Weights of a small transformer language model.
Training: a variant of SOAP for these matrices, 537M tokens, 4097 steps.
Each number is 128 + 24 x the weight over its row's rms, rounded and kept within 0 to 255. Layers, rows and columns count from 0. The size above them is the row's rms in percent of the matrix's.

# layer 7 MLP down (transposed), 1024x256, rms 0.141, rows 103-129, columns 0-127
size [104  93  93  98  96  94  95 114  97  94  97  94 110  86  92  88  95  97 107  93 103 107 100 108 102  98  86]
[[135 136 166 139 136 124 126 108 152 177 118 125 158 127 127 159 135 129 142 123  69 119 147 136 102 131 121  87 131 113  93 105 153 152 121 114 106 154 128 120 159 143 155 117 152 127 152 125 154 121 163 127  93  61 114  73 129 162 108  95 134 150 164 147 121 124 117 116 143 147 117 108 140 117 129 133 131 126 130 118  62 110 125 159 110  98 113 113 106  96  95 195 148 139 119 102  94  96 118 133  85 104 126 134 180 128 134 160 139 132 144 149 106 128 111 118 137 116 102 117 148 119 140 137 159 118 157 111]
 [155 127 113 101  67 167 122 139 134 124 125 175 120 134 107 148 149 154  97 109 126 128 148 166 139 133 151 109  87 145 127 147 124 146 130 102 165 150 134 154 146 118 104 184 161 127 117 110 123 121 118 104 137 111 172 131 153 118 156 119 146 124 151 123 110 133  97 119 110 134 153 124 158  86  99  97  92 135 120 128 117 143 124 154 121 112 116 120 179 129 153 110 115 105 155 163 126 131 114 104 128 140 109  78 159 134  87 161 111 140 171 163 137 121 124 144 161  60 111 144 147 146 118 111 105 145 149 104]
 [132 167 108 161 146 104 121 118 127 125 146 117 141 145 139 111 139 132 145 123 180  82 145 143 154 116 113 140 153 126 154 152 155 122  68 113 156 159 130 127 135 102 125  80 137 115 109 153 139  77 165 137 133 115 132 167 101 143 132 137 100  82 123 137 133 149 151 152 127 172 127 109 183 148 137 138 114 142 109 172 131 139 102 117 176 150  90 143 111 181 150 147 141 103 115 115 140 126 120 119 144 155 125 163 128 142 149 158 110 153 106 146  85 139 111 130 114  87 131 120 148 134 120 102 111 104 130 110]
 [130  98 128 138 102 185 161 130 113 174 105 107 120 138 116 110  92 107  86 121 135 144 109 173  84 138 159  63 124  80 123 152 143 128 106 112 118  99 123 154 130  82  61 172 160 113 149 116 136 123 119 126 116 137 150 179 100 121 131 129 129 124 122  89 123 116  88 164 132 169 123 139 130 117 181 106 130  95 171  98  93 153 147 143 131 102 111 126 155 142 137 137 133 106 131 118 120 111 172 109 127 108 123  79 166 120 140  89 143 130 129 101  93  97 131 101 116 154 135 103 128 116 120 115 142 126 133 150]
 [185 104  93 143 143 135 143  66  92 120 149 141 124 138 144 135 128 138 154 133  97 106 103 143 123 102 135 115 144 138 109 118 158 139  99  60 150 114 156 169 121 148 159 146 134 134 152 136 120 124 113 119 138 143 132 139 121 181 141 140 126 105 163 100 128 131 118 151 106 116 101 171 117 152 135 175 139  99 164 118 116 150 114 159 127 101 157 140 127 121 115 141 112 146 120 105  70 123  67 133 113 131 133 142 131 169 139 116 133  77 108 167 143 160 120 129 164 102 154 106 119 143 132 113 150 143 155 119]
 [153 122 187 138 163 126 122 126 138 146 150 144 108 144 153  81  95 127 139 150  87  86 140 119 175 186 130 142 124 125 133 146 143 140  91 161 139 103 106 104 122 139 177  99 150 142 159 148 136 121 119 107 130 142  91 152 118 135 158 167 126 148 145 118 111 125 128 137  92 111  98 122 159 140 126 108 148 137 112 141 131 119 143 140  97 130 139 148 158 156 143 121 126 117 142 139 143 128 137 119 133 170 146  98 118 164 156 107 150 136  91 104 139 189  94 157 135 135 108 175  93 136 114 130 131 186 141 160]
 [104 149 163  98 143 144 105 127 130 130 121 142 122 101 193  96 158 129 117  67 134 134 143 133 101 135 107 127  82 109 118 142 129 144 116  91 143  98 117  91 126 117 130 157 118 135 126 191 118 157 107 100 132 121 136 127 147 129 103 144 168 128  86 118 150 112 159 111 125 122 126 151 146 117 126 153 113 117  72 127 133 116 130 153 101 134 187  94 185 135 115 135 127 110 120 144 135  91 135 133 140 133 180  48  96 153 126 139 144 109 108 102  76 132 138 114 184 128 149 143 141 120 121 133  95 139 105 147]
 [136 124 136 149 140 184 129 166 133 124 123 109 125  92 120 136  93 163 136 145 106 159 142 133 131 117 113 120 159 138 123 109 125  98 115 114 136 134 120 126 129 100 105 104 126 113 167 108 128 100 116 127 104 108 125 168 182 123 123 132 143 147  85 151 150 100 142 108 113 119 118 193  93 112 131 112 123 146 119 147 112 147  60  67  92 102 118 116 149 164 140 143 175  92  93 135 130 137 122 139 105 139 117 129 140 105  65 116 106 118 106 175 110  62 100 157 150 113 133  86 143  87 126 102 106  96 141 126]
 [122  96 115 145  88 146 137 123 129 156 122 119 156 150 150 154 183 150 113 144 158 155 124 168 180 116 121 122 157 111 144 106 132 114 109 113 131 102 104 159 117  94 147 152 149 102 141  96  97 154 117 128  90 104 164 115 143 151 109  59 135 129 143 117  99 113 123 129 100 114 116 168 121  91 165 117 124 122 108 146 111 157 134 105 118 122 162  84 115 100 164 139 140 104 166 132 117 127 101 129  86 110 117 107  93 105 157 130 135 121 166 105  88  88 118 127 149 160  86 150  64  77 150 117 113 134 128  86]
 [114 130 171 146 161 122  90 133  93 146 124 183  91 140 118 114 107 154 145 141 149 123 117 107 108 139 133 141 107 107 130 147 120 136 132 124 100 119  84 127  98 143 145 148 133 153 138 115 156 133  88 100  97 130 155 121 153 107 117 113  63 137 107 147  78 144 126 137 144 123 145 141 144 126 129 114 111 152 136 144 133  87  78 148 110 170 113 114  88 120 143 161 126 143 111 145 143 105 139 157 148 152 117 139 106  76 112 106 100 117 100 141 156 213 129  97 155 106 148 110 155 133 135 110 129 144 110 119]
 [125 106 175 120 153 102 151 126 127 109 119 130  90 132 155 130 121 105 187  81 137 124 158 119 140 150 112 153 146 120 135 144 142 145 102 113 188 116 138 139 123 131 153 142 156 102 110 133 117 153 124 117 146 153 173 121 132  86 136  99 115 120 117 191  89 114 115  99 145 125 106 143 137 119 140 130 106 154 134 153 112 120  80 138 141 131 130  86 116 160 117 114 183 135 103  70  98 143 118 121 127 163  77 170 139 167 114 118 131 141 108 135 106 101 137 145 111 102 107 111 112 102 115 116 139 143 157 165]
 [133 168 126 134 127 107 114 139 131 146 118 147 152 196 155  84 114 126 166 154 111 138 140 155 148 140 143 125  90 137 144  96 176  87 147 140 110 118 110 121 124 128 169 128 125 114  87 134 137 129 126 130 161  99  97 125 134 159 134 144 127 135 126 125 142 131 140 124 134 136 128  79  93 101  76 134 165 128  79 130 129 135 125 119 166 129 110 140 129  94 136 181  92 142 129 141 111 116 116  84 119 127 148 155 133 103 137 135 135 129 161 171 130 111 131  91 130 128  87 145  91 142 123 131 148 165 145 158]
 [163 112 134 144 153 135 121 115 157 129 132 116 136 138 114  94  82 132 109 143 167 157 158 141  62 145  96 134 161 162 147 153 138 110 137 139 150 169 102 152 167 139 173 141 152 113 147 129 156  75 124  71 133  93 116 104 121 150 127 135 101 101 147 131 173 117 141 142 126  91 165 111 142 136 111 135 150 110 189 109 127 161 138 128 127 131 122  88 146 154 136 121  96 167 155 167 118 141  80 107 138 122 108 122 101 121 196 147 126 143 134 117 143 115 101 129 124  89 124 133  87 138 139 144 107 116 134 127]
 [101 124 166 122 120 152 117 128 125  98 112 154 145 118 125 107 137 142 122 169  91 137 139 107 137 113 125 151 152 148 152 123 142 117 143 125 138 190 110 122 127 164 171 113  92 122 109  72 142 148 181 153 116  90 101 142 140 156 138  96 119  83 154 125 159 115 150 111 153 110 116 146  90 110 137 117 127  95  88 112 138 136 118 141 118 102 121 155 121 152 100 120 133 159 168 135 153 132  85 127 149 122 119 106 151 136 167  81 146 172 119  83 108 121 137 107 111 108 164 102 135 140  99 115 121 158 135 128]
 [108  97 146 157 163 188 143 107 131 131 114 100 164 174 118 144  94  88 147 106  91 157 170 106 125 179 107 120 150  96 120 169 133 103  97 132 117  70 128 112 137 123 118 121 132 176 111 137 130 132 152 135 148 100  82 130 116 117 155 166 118 145 129  83 140 131  94 130 133 145 143 134 191 148 104 115 108 135 110 117  97 111 124 132 128 107 130 119 167  94 157 149 107 125 146 166 145 115 131 159 141 129 154 147  94 121 144 121 152 155 110 121  80 121 108 119 103 152 157 146 146 145 147 113 113 151 134 145]
 [164 148 164 159 151 137 152 120 155 154 141 123  93 118  66 167 150 103 172 157 121 125 162 125 153 128 109 160 150 157 124 134 111 131 151 137 128 119  61  95  98  79 111 117 112  61 153 114 137 124  97 145 104  99 121 164 150 129 133 131 114 134 128  92 102 144 139 152 119  85  99 100 128 130 173 142 122 105 115 147 158 155 104 137 130 152 130 132 160 110 141 152 103 106 142 112  84 102 109  96 134 122 138 148 110 161 110 124  88 132 121  96 167 153 109 155  92 143  95 196 118 153  90 134 122  90 123 151]
 [135 146  80 140 147 117  85 114 149 129 111 111  94 123  98 119 101 155  99 135 118 117 134 123 121 140 143 128 168 142 150 109 103  99 185 155 113 107 115 143 140 138 103  94 110 166 125 100 116 150  86 104 161 132 146 120 106 101 142 153  86 143 106 161 176 140 138 131 142 133 119 145 147 125 101 139 117 152 165 109 110 154  91 136 191 115 113 119  99 103 168 142 190 121 106  69 110 130 172 121 150 155 150 136 159 119 159 136 153  77 114  90 128 112  75 107 135  99 149 112 142 128 101 146 140 142 117 119]
 [140 167 133 144 131 105 137 166 123  94 139 108 179  86 165 116 157 145 103 128 109 116 136 135 145 142 146 138 103 125 131 137 114 142 123 125 171  96 131 144 140 138 131  95 155 116 116 140  95 124 151 148 155 180 145 130  95 142 150 111 128 117 166 110 174 145 143  90 130 157 151  94 152 126 143 126  90 161 114 137  99 135 122 111 149 142 130  89 150 156 145 112 133  91 172 140 122 161 126 106 147  94 141 155 113  82 149 121 131 124 139 136  89 158 127 138 148 149  91 144 129 152 111 123 137 162 160 142]
 [134 157  85 116 114 144 158 109 135 114 163 170 119 140 123 124  71 134 128 141 129 140 120 171 144 138 156 128 149 148 105 101 116 112 136 131 129 126 113 132 146 146  77 181 108 106 125 130 150 151  95 144 101 101 124 123 107 155 148 143 192 174 110 181 138 131 135 137 131 107  75 111 103 135 100  85  60 157 107  98 118 133 157 134 106 140  93 137 107 113 133 121 185  86 131 100 138 138  97 131 151 114 114 137 165 130 150 177  93 137 106 105 102  95 126 131 118 142 140 113 120  86 126 162 139 172 147 153]
 [ 80 139 151 141 130 138 188 124 117  84 129 136  68 123 111 132 173 129 149 170 132 104 170 114 126 140 157 168 120 131 156 164 158 129 142 135 153 159 136 135 140 140 102 201 143 116 112 119 144 144 113 132 150 194 107 143 150 171 151 121 160 159 126 101 105 123 122 117 192  96 127 127 132 156 104  95 134 143 112 172 106 122 145 125 159 172 117 131 149 135 136 154 132 170  81 109 160  99 105 154 153 122 110  78 115 132 145 147 133 101 150 167 133 103  95 132 140  82 116 143 164 126 110 149 116 117 133 171]
 [123 109 156 130  86  91 153 125 143 157 143 136 152 154 117 117 108 107  98 132  71 107 104 135 143 131 147 127 145 137 140 160 122 130  91 149 151 142 129 122 110 124  78 126 149 117 166 111 124 112 121 118 166 103 123 130 143 139  95 111 153 113 167 161 121  91 125 146 123  76 123 107  79 149 146 118 130 143 159 117 116 103 106 183 150 121  87 136  86 153 140 121  84 115 124  89 134 111 122 106 149 123 143 117 144  91  96 170 168  92 129 127 145 130 127 124 116 131 116 200  87 111 141 116 153 123 150 128]
 [ 76 128 119 162 163 143 156  73 101 107 140 120 142 115 121  83 114 136 125 119 200 129 136 116 131 180 132 170 153 123 124 123 155 139 146 109 106 100 193 127 101 156  96  99 153 178  97 159 111 124 127 124 150 133 132  78 108 130  96 144 127 131 125 117 157 114 131 115 104 168 119 139 116  91 147 117 149 124  85 133 145 147  92 105 105 142 117 161 130 120 165 138 133 125 102 106 133 153 125 109 110 131 124 162 125 145 140 152 154 117 144 138  70 152 122 146 144 124 119 165  74 104 126 159 112 122 114 155]
 [135 114 104 148 137 139 126  48 137 123 104 142 153 113 142 121 108 102  99 117 102  79 171  72 124 132 140 120 119 122 126 126 147 113 133 121 119 136 131  89 129  74 141 138 150 120 144 145 111 104 167 138 126 143 127 107 137 143 159 141  93 140 164 141 104 109 133 129 176 135 121 127 164 110 111 210 131 159 115 162 105 117 112 132 118 168 166 114 173 124  74 124 119 148 130 158 152 154 122 119 128 127 101 137 119 104 123 151 175 143 128 169  81 137 127 114  89 112  78 119 120 123 108 114 143 144 140 127]
 [132 139 101 107 106 159 144 139 102 141  98  83 165  86 131 133 137 109 127 142 140 123 144 168  90 116 117 158 155  92 136 100 143 125  97 106 146 189 158 154 108 120 117 127 164 140 158 155 143 139 106 151 124 132 106 151 126 119 125 115 182 129 125 116  97 118 120 133 167 118 105 164  89 119 146 151  91 139  96 132  91 165 129 101 124  60 114 145 146 137 122 153  94 111 107 173 136 145 150 108 114 118 113 123  71 119 104 134 111 115 127 131 156 134 120 105 101 185 117 132 113 124 110 133 136 112 147 117]
 [117 123 165 144  99 159 108  88  98 111 116 144 113 108 144 139 104 112 122 162 152 133 135 124 138 131 104 100 122 142 162 155  98 120 130 113 118 143 140 103 180 104 112 139 140 100 120 111 131 135 172 162 138 118 118 109 106 116 132 149 173 131  87 137 118 102  89 134 128 117 145 125 128 108 126 115 108 173 136 144 116 120 102 131 145 172 156 179 146 156 158 166 156 110 114 109 116 149  97 178 149 120 131 102 124 131 135  97  96  87 118 116 143 117 122 126 115 181 142 126 161 132 147 106 104 122 153 142]
 [117  91 138 147 165 124 130 125 201 126 138 113 154 119 100 105 137 127  98 115 145 110 155  99 142 116 135 138 160  95 125 172 168 149 123 144 154 144 108 161 141 112 176 147 105 123 108 124 121 106 132  93 184 158 105 145  99 113  80 148 131 130 133 106 112 103 161 124 133 147 108 119 137 178 135 158 132  96 142 133 111 112 101 127  96  88 100 101 150 117 116 176 123 135 133 104  86  99 126 105 106 117 130 128 131 164 113 121 155 158 140 113 135 119  89 163 142 126  81  93 131 153 144  89 173 145 120 130]
 [163 122 154 132 128 155 140 112 129  87 111 143 122 106 131 122 136 124 123  89 137 124 131 121 132 145 132 111 158  63 111  74 124 103 152  92 151 178 131 133 119 125 152 143 122  97 108 128 138 127 158 121 142 117 129 111  97 142 168 139 125 130 132 112 130 150 112 154 141 156 145 115 114 127 110 121 170 141 131 136 110 100 161 107 131  87 125 127 107 132 147 114 123 160 155 113  90 167 113 152  81 128 118   0 139 133 134 148 139 144 110 137 114 111 135  85 155 111 131 131 134 109 112 157 152 122 144 131]]
# layer 7 MLP up, 1024x256, rms 0.146, rows 104-130, columns 0-127
size [ 99  95 100 104  98  93 100 104  96 105  88 108  89  90  98  93 102 103  97 100 102 101 104 101 103  96 100]
[[ 96 118 157 138 139 155 108 158 110 120 128 145 161 113 162 148 130 147 109 104 149 156 126  85 135 157 137 168 118 130 137 121 128 102 137 179  87 148 118 122 131 127 119 148 126 124 130 145 125 156 117 171 140 109 123 128 126 139 137 119 108 139 113  80 131 125 138 109 174 147 117  86 183 122 129 113 188 120  93  97  98 113 139 149  65  98 108 176 140 124 133 127 128 120 140 105 112 112 123 148  86 135 144 104 155  97 136  95 111 168 107 197 112 124 140 106 102 128 153  94 122 136 104 163 111 121 131 133]
 [139 138 103 126 121  72 147 131 119 142 135 118 107 138 130 143  92 133 121 154  99 143 153 144  87 110 128 135 178 167  85 135 110 116 120 113 187 114 102  95 142 133  66 111 153 151 138 125 112 116  81 115 107 138 129 112 166 102 115 138 128 190 127 108 133 111 116 124 159 143 119 109 113  96 106 166 152  86 169 114  89  91 114 135 146  91 126 127  99 124  86 153 130 128 154 130 103 115 119 128 128 150  76 135 139  83 100 121 143 122 127 128 147 137 103 204 155 147 101  97 151 132 113 141 135 105 128 174]
 [128 158 114 121 103 150 124 142 139  91 106 105 117  74 106 121  95  56 129 144 146 141 143  86 108 127 128 134  99 170 143 117 129  92 107  99 115 142 132 150 135 101 116 193  97  75 174 153 137 159  89 151 180 137 119 112 153 120 130 152 150 156  98 136 134 146 111 166 147 141 156 135 135 126 142 168  99 151 112 153 171 143 111  92 157 146 112 115 131 135 126 124 122 116 146 123  92 113 126 137 114  95 132 138 144  89 159 119 131 123 138 155 121 153  75 117 141 117 147 114 115 156 139 153  96 152  88 117]
 [116 114 138 127 123 141 154 143 166 192 130 130 112 142  94 134  84 160 114 120 141 103 114 115  84 145 125 165 154 122 123 120 136 142 105 123 103 114 123 170 148 112  77 105 118 134 123 143 163 138 165 116 132 106 132 156 108 107 145 116 129 166 106 111 131 129 151 113 133 110  96 121 110 114 163 156 138 134 134 106 173  76 107 136 115 135 151  92 138 141 103 118 128 122 139 132 152  98 120 145 161 105 112 110 133  97 112 178 151 162 117 142 159 104 106  92 129 140 139 154 138 148 142 169 165 132 121 171]
 [103 140 113 102 131 134 123 121 155  95  85 100 144 136 116 163 163 143 113 128 166 152  98 160  94  86 125  65 134 129 128 101 127 135 153 148 130 143 184 134 134 122  75 152 124 132 134  72 115 141 143 139 119  89 180 114 141 121 118 119 132 142 106 149 148 133 125 137 122 155 186 170 126 113 147 151 126  99 116 148 128 113 130 149 134 141 133 108  90 116 111 122 141 127 105 141 119 112 123 110 118 127 104 137 104  88 148 188 100 123 177 141 136  91 189 117 139 148 134  84 150 158 119 141 171  82 116 108]
 [132 128 122 151 148 150 156 107 147 149 108 137 147 132 119  97 160 149 137 140 127 148 104 156 169  82 182 120  61 129 171  80 166 126 139 131 153 158 138 145 112  83  93 135  95  88 138 123 160  93 128 126 145 147 133  97 121 163 168 116 122 143 113 120 114  97 168 123 129 132 126 101 136 138 145 122 120 113 155 137  86 116 122 114 144 137 139 106 135 129 126 150 124  89 125 110 107 131 154 117 189 121 107 175 154 134 108 114 149 160 151 123 152 121 162 100  91 133 110 116 120 108 137 183 124 137 107 140]
 [119 126 153 149 130 147 172  86 122 122 107  96 135 144 151 116 112  85 147 131 127 137 118 136 101 137 110 142 122 113 157 162 175 150 186 131 139  89 172  98 167 146 130  89 111 106 138 104 157 105 142 101 138 133 135 116 148 116 127 133 115 128 137 160 131 133 120 112 125  93 146 125 173 180  99 125 118 118 155  90 165 129 149  98 135 175 150  96 120 106 144 143 106 120 148 121 129 100 143 137 104 120 105 118 155 175 145 114 143 103 113 137 153 118 112  89 116 158 142 115  97 143 113 114 131  87 106 121]
 [152  97  96 126 146 110 104 140 126 145 111 122 116 131 115  62 120 133 158  81 129 145 102 116 119 117 116 115 178  73 141 131 178 108 143 146 110 155 151 126 128 111  85 151 123 146  77  80 122 106 128 135  97 133 132 128 131 105 158 156  77 113 163 144 150 154  96 138 140 115 117 163 148 108 119 113 169 149 144 123 142 104 129 118 122 163  99 103 148 151 120 139  71 115 167  97 167 128 141 157 159 101 147 143 114 168 135 140  81 126 105 113 109 155 133 121  75 127 116 166 129 137 167 147  90 118 118 143]
 [127  96 139  99 137 126 167 126 151 120 148  91 143 150 112 145 111 117 138 130 145 104 158 156  85 126 126 120 130 167 190 126 110 144 112 137 142 145 150 121 112  91 125 144 107 138 132  89 122 161 142 162 158 111 118 156 117 128 100 142 156 125 111  69 159  97 139 145 121 159 161 176 113 137 167 128 132 147 124 104 139 108 198 145 157  91  66 134 103 106 108 171 128 127 116  63 123 127  93 133 144 119 146 164 112 185 143 123 126 141 145 103  81  90 144  96 132 154 124 123 103 100 132 128  97 121 103 139]
 [125 132 123  97 100 123 145 144  77 112 112 131 104 131 149 135 162 120 181 126 127 160 105 124 166 130 120 151 119 172 140 114 120 105 126 103  99 149 126  90 104 120 129 160 127 128  96 113 140 122 158 113 153 160 102 122 128 108 127 113 168 147 117 157 113 137 167 136 112 149 123 122 159 123 121 149 132 148 132 112 112 152 131 151 113 116 139 139 135 117 127  45 112  98 103 162 118 124 100 126 161  73  98 173 122 111 127 135 130 115 159 129 132 135 132 101 115 107 149 115 143 147 105 135 116 138 164  72]
 [103 103 158 132 147 132 123 121 142 113 154 164  99  92  64 118 125 134  80 122 130  68  91 109 130 152 154 149 116 104  93 144 128 119 117 119 116 124 147 137  99 141 113 141 115 141 170 107 105 146 113 126  87 121 143 138 129 111 149 107 125 129 151 166 135 105 123 123 121 135 127 176 130 167 166 158 112 142 142 117 115 130 163 120 118 106 120 158 106 174 126  81 125 141 146 139 146 118 158 164 123  99 125 118 111 135 148 141 136 146  82  83 114 115 142 118  92 162 171 116 109 131 130 126 140 127 109  92]
 [153 147 110  99 140 125 117  96 164 141  91 139 126  97 135  68 146 119  97 120  76 132 133 149 128  96 101 150 114 128 161 123 139 164 138 111 169 132 102 171 132 117 134  83 126 133 121 150  97 106 151 161 101 132 129 144 130  99 122 122 119 147 179 124 110  94 107 174 131 130 114 114 147 122 100 101 139 148 118 152 141 119 139 125 136 137 127 110 184 137 179 110 169 147  82 166 119 152 125 145 117 137  79 120 175 156  73 102 141 158 118 162 103 178 147 105  93 134 126 102 112 132 119 152 180 147 114 129]
 [120 164 126 121 142 132 134 111 131 145 123  98 126 138 164 129 104 130 160 131 119 147  98 119 124 178 187 142 147 109  74 139 156 120 116 122  92 138  82 106 112 151 133 152 117 128 160 156 113 134  94 120 145 128 127 150 128  92 130 116 135 148 138 146  98 136 160 120 103  99 110 147 129 132 126 179  85 134 119 132  91 163  94  88 153 117 118 158  96 158 143 163 125 148  63 146 141 128 158 142 176 153 121 127 133 139 101 179 119 111 135 170 151 134 123 141 124 139 129 139 142 118 160 100 128 116 128 129]
 [110 104 123 138 159 124 149 137 147 117 142 148 105 201 122 130 153  98 115 145 119 125 103 132 124 180 116 156 177  98  91  99  63 124 169 131 112  80 120 101  92 111  72 148 121 176 180 145 115 102 157 150 149 113 116 143 128 104 134 129 147 170 150 110 148 120 138 141 138 103 158 136 139 116 156 160 105 149  95  92 138 132 140 109  97 147 138 136 134 156 148 129 156 114 124  93  82 117 149 124 158 148 155 111 145  98 132  94 131  93 156 112 104 137 147 109 147 120 137 125 110 151 130 112 123 132 108 139]
 [113 127  50 138 125 130 125 143  80  72 114 169 149 157 206  83  90 143  99 101 127 151  92 100  67 121 153 133  99 106 148 116 123 112 135 142 145 154 160 170 123 150 135 113 137 185 134 142 103 116  96 111 124 184 136 108  92 131 118 161 147 131 129 125 179  97 147 109 143 100 119 133 138 114 103 133 130 123 179  64 119 114 159 108 121 101 162 150 106 138 147 161 128 128 130 102 143 133  97 163 121 142 131  97 144 129 129 158 134 140 167 125 114 138 134 139 145 148 139 104 163 115 156 130 100 152 120  94]
 [100 139 149 111  86 117 113 140 146 109 132 151 112 106 173 125 135 117  97 156 139 129 149 101 120  83 154 115 122 131 123 169 191 142  97  97 112 124 118 127 116  90 126 153 127 157 101 155 118 150  97 136 118 130 106 145 100 149 116 154 101 120 116 140 116 157 146 140 161 118 114 116 132 111 137 148  98 127 120  92 116 152 139 121  99 113 116 142 120  66 113 128  72  74 158 146 124 138 123 115 145 156  92 138 177 113 141 154  88 154 100 135 157 136 144  77 106 130 107  88 121 183 123 127 152 113 146 183]
 [114  84 111 121 101 140 114 140 126 136 103 173  94 150  88 148 133 157 116 128 150 107 132 126  98 168 126 124 158 111  97 136 113 105  93 122 120 126 122 131 151  97 139 204 119 126 116 128 150 126  90 111 136  84 149 125  88 130 126 100 135 105 119 139 143 104 193 131  99 109  87 157 133 141  75 135  98 128 168 175 145 189 143 135 141 135  99 144  89 162  81 120 123 162 114 113 138 114 145 136 138 114 172 152 118 108 134  78 115 123 102 141 135 131 123 133 122 110  64 133 120 163 115 156 118 133 128 123]
 [121 152 129 141 148 128 119 152 153  85 143  93 158 127 178  71 159 137 132 159 162  82 135 158 148 130 104 134 144 114 124 123 158 107 124 142 153 132 156 121 104 111 136 131 140 139 102 165 139 123 108  95 110 159  57 114 157 108 159  93 193 144 124 108 134 136 134 132 169  99 145 167 154 156 123 137  91 175 102 160 136 118 112 109 128 144 127 140  95 108 123 141 128 130 127  90 136 129  88 111 120 107 122 123 129 121 117  96 130 137 136 154 145 123 113 177 113 171 103 180 121 152 166 111 101 107  81 148]
 [132 136 130 138 114 140 117 112 111  96 144 146 136 131 156 129 134 130 155 129 132 154 106 126 153 116 145 180 105 148 107 130 148 125  98 121  83 145 122  86 134  96 126 155 110 118  92 137 123 114 131 101 141 145 132 110 152 135  58 160  71 125 128 125 144 142 122 105 133 122 163 135 162 150 148  66 131 147 116 122 123 109 118 112 130 141 122 121 112 136 135 165 116 183 107 131 141 145 130 105 133  87 129 200 134 100 118 157  74 141 140 122 124 125 131 122 139  99 111 109 152 101  77 151  93 105 192 124]
 [ 85 148 149  98 131 122 136 128 107 118 111 118 133 124 134 137  99 156  84 128 121 100 115 141 133 169 125 133  98 141 139  95 129 111 134 165 191 151 127 115 128 133 123 125 174 170 157 133 157 121  93 109 105  89 156 122 110 110 114 172 125 115 162 110 158 112 117  84 120 102 148 115 159 144 130 124 115  80 127  98 141  90 148 126 153 128 147 165 130 146 145 138 153  92 115  98 134 154 100 145 138 163 162 160 118 105 155 141 149 152 131 138  91 128 119 158 106 102 121 123 179 142 131 135 140 138 133  86]
 [107 125  92  98  52 120 128 127 118 130  94  82 163 157 101 101 111 148 136  95 134 120 133 131 127 136  88 124 153 138 111 119 113 104 148 133 127 110 142 119 138 129 101 126 124 120 100 152 147 121 115 136 184 144 167  93 147  96 152 126 107 138 120 114 166 121 111 135 138 138 142 165 161  75 136 146 141 150 136 165 100 136 128 118 151 134 110 137  89 173  83 140 119 101 116 127 119 121 140 131 134 133 114 126 138 101 156 140 131 180  88 133 111 150 129 170 141  59 121 171 128  85 171  69 124 144 144 156]
 [153 174 125  92 151 152 149 173 139 160 127 122 139 114 129 175 145 138 123 120 100 165 123 151 176 131  94 128 124 135 129 156 109 154 139 130  84 134 102 122 121 135 112  90 141 137 106 119 114 156 124 115  63 153  68 154  88 156 114 113 143 145  99  68 124 128 116 205 143 120 138 164  79 152 144 144 137 159 111 143 141 135 123 114 110  95 120  79 133  79 118 183 122  83 141  87 129 105 164 160 150 111 179 130 126 174 140 158 127 101 113 143 116 138 119 126 144 160 129 115 112 168 144 130  85  72 115 154]
 [128 158 119 138 152  85 144 147  99 140 115 140 146 126 140 121 173 112 153 122 128 167 128 152 137 136 133 157 163 122  84  94 154 147 135 141 127  97 120 120 121 139 118 105  80 123  98 145 105 101 145 148 138 138 101 140  89 158 117 129 126 138 142 139 149  82 138  82 134 174 150  85 122 129 169 112 152 119 167 112 133 155 121 149  96 190 117 140  44 112 140 108 138 146 149  71 140  98 113 102 103 153 110 105 156 145  97 133 132 117 101 139 115 117 146 153 139 160 125 129 133 152 154 129  90 105 102 132]
 [ 76 169 165 130 163 132 136 133 178 154 102 134 148 165 139  96 121 158 161 147 108 119 126 128 135 124 186 120 101 156 107 113 131 112  74 129 128 108  92 150 130 136 126 157 128 111 117 171 101 125 120 128 168 103 120 124 125 110 155 128 130 136 139 114 146 112  88 147 118 137 163 147 190 112 136 103 130 144 154 153 120 104 141  94  99 120 114  94 130 124 120 132 116 110 127 144 132  98 129 121 168 110 118 141 184 147 105 126 139 140 140 147 135 102  82 121  98 101  84 136  98 162  99 134 101  88 123 154]
 [108 133 184  85 100 153 117 167 136 147 129 137 122 156 111 153 123  86 101 135 134 146 105 145 148 112 130 150 119  82  94 109  90 126 156 138  90 112 122 146 143 137 133 126 163  98 161  86 120 147 146 143  90 103  85 116 143 127  89 106 117 143 125 157 184 119 157 149 165 114 147 146 165 117 111 106 161 123 147 140 132 120 140  61 143 154 164 133 133 147 162  96 122 102 178 125 113 104 118 149  82 120 135 150 119 120 150 167 138 142  90 127  99 150 165 144 107 124 122 141 101 133 116  95 112 136 142 123]
 [128 122 183 127 108  98 108 145  72 119 148 119 144 155 103 124 124 151 130 144 170 122 122 146 126 142 127 140 140 112 119 128 128  93 109 153 178  75  99 140 131 112 115 139 130 137 137 128 124 104 147 124 124 153  80 129 133 131 122 140 111 137 119 132  83 109 114 105 100 150 111 121 144 162 130  89 179 104 153 140 120 159  97  95  76 166  97  98 159 128 129 150 106  86 131 102 133 129 139 134 160 151 149 141 154 106  81 147 106 100 106 108 135 145 155 178 179 145 113 116 131 140 126 114 154 146  92 112]
 [138 118  86 117 143 145 153 107 115 118 136  69 172 131 120 133 148  95 127 113 127 119 133 113 139 136 131 157 143 114 101 162 100 152 101 124 106 116 145 106 127 119  89 159 117 110 113 119  95 113 116 148 141  88 116 142 151 107 173 128 134 143 112 143 106 164 156 128 106 181 109 145  83 118 152 150 135 116 150 101 123 115 117  92 170 137 108 122 161 113 147 136 141 172 121 106 100 149 127 132 140  94 124 134 157 192 111 161 166 143 127 130 155  86  78 149  78 140 102 132 169 109 132 118 131 121  79 103]]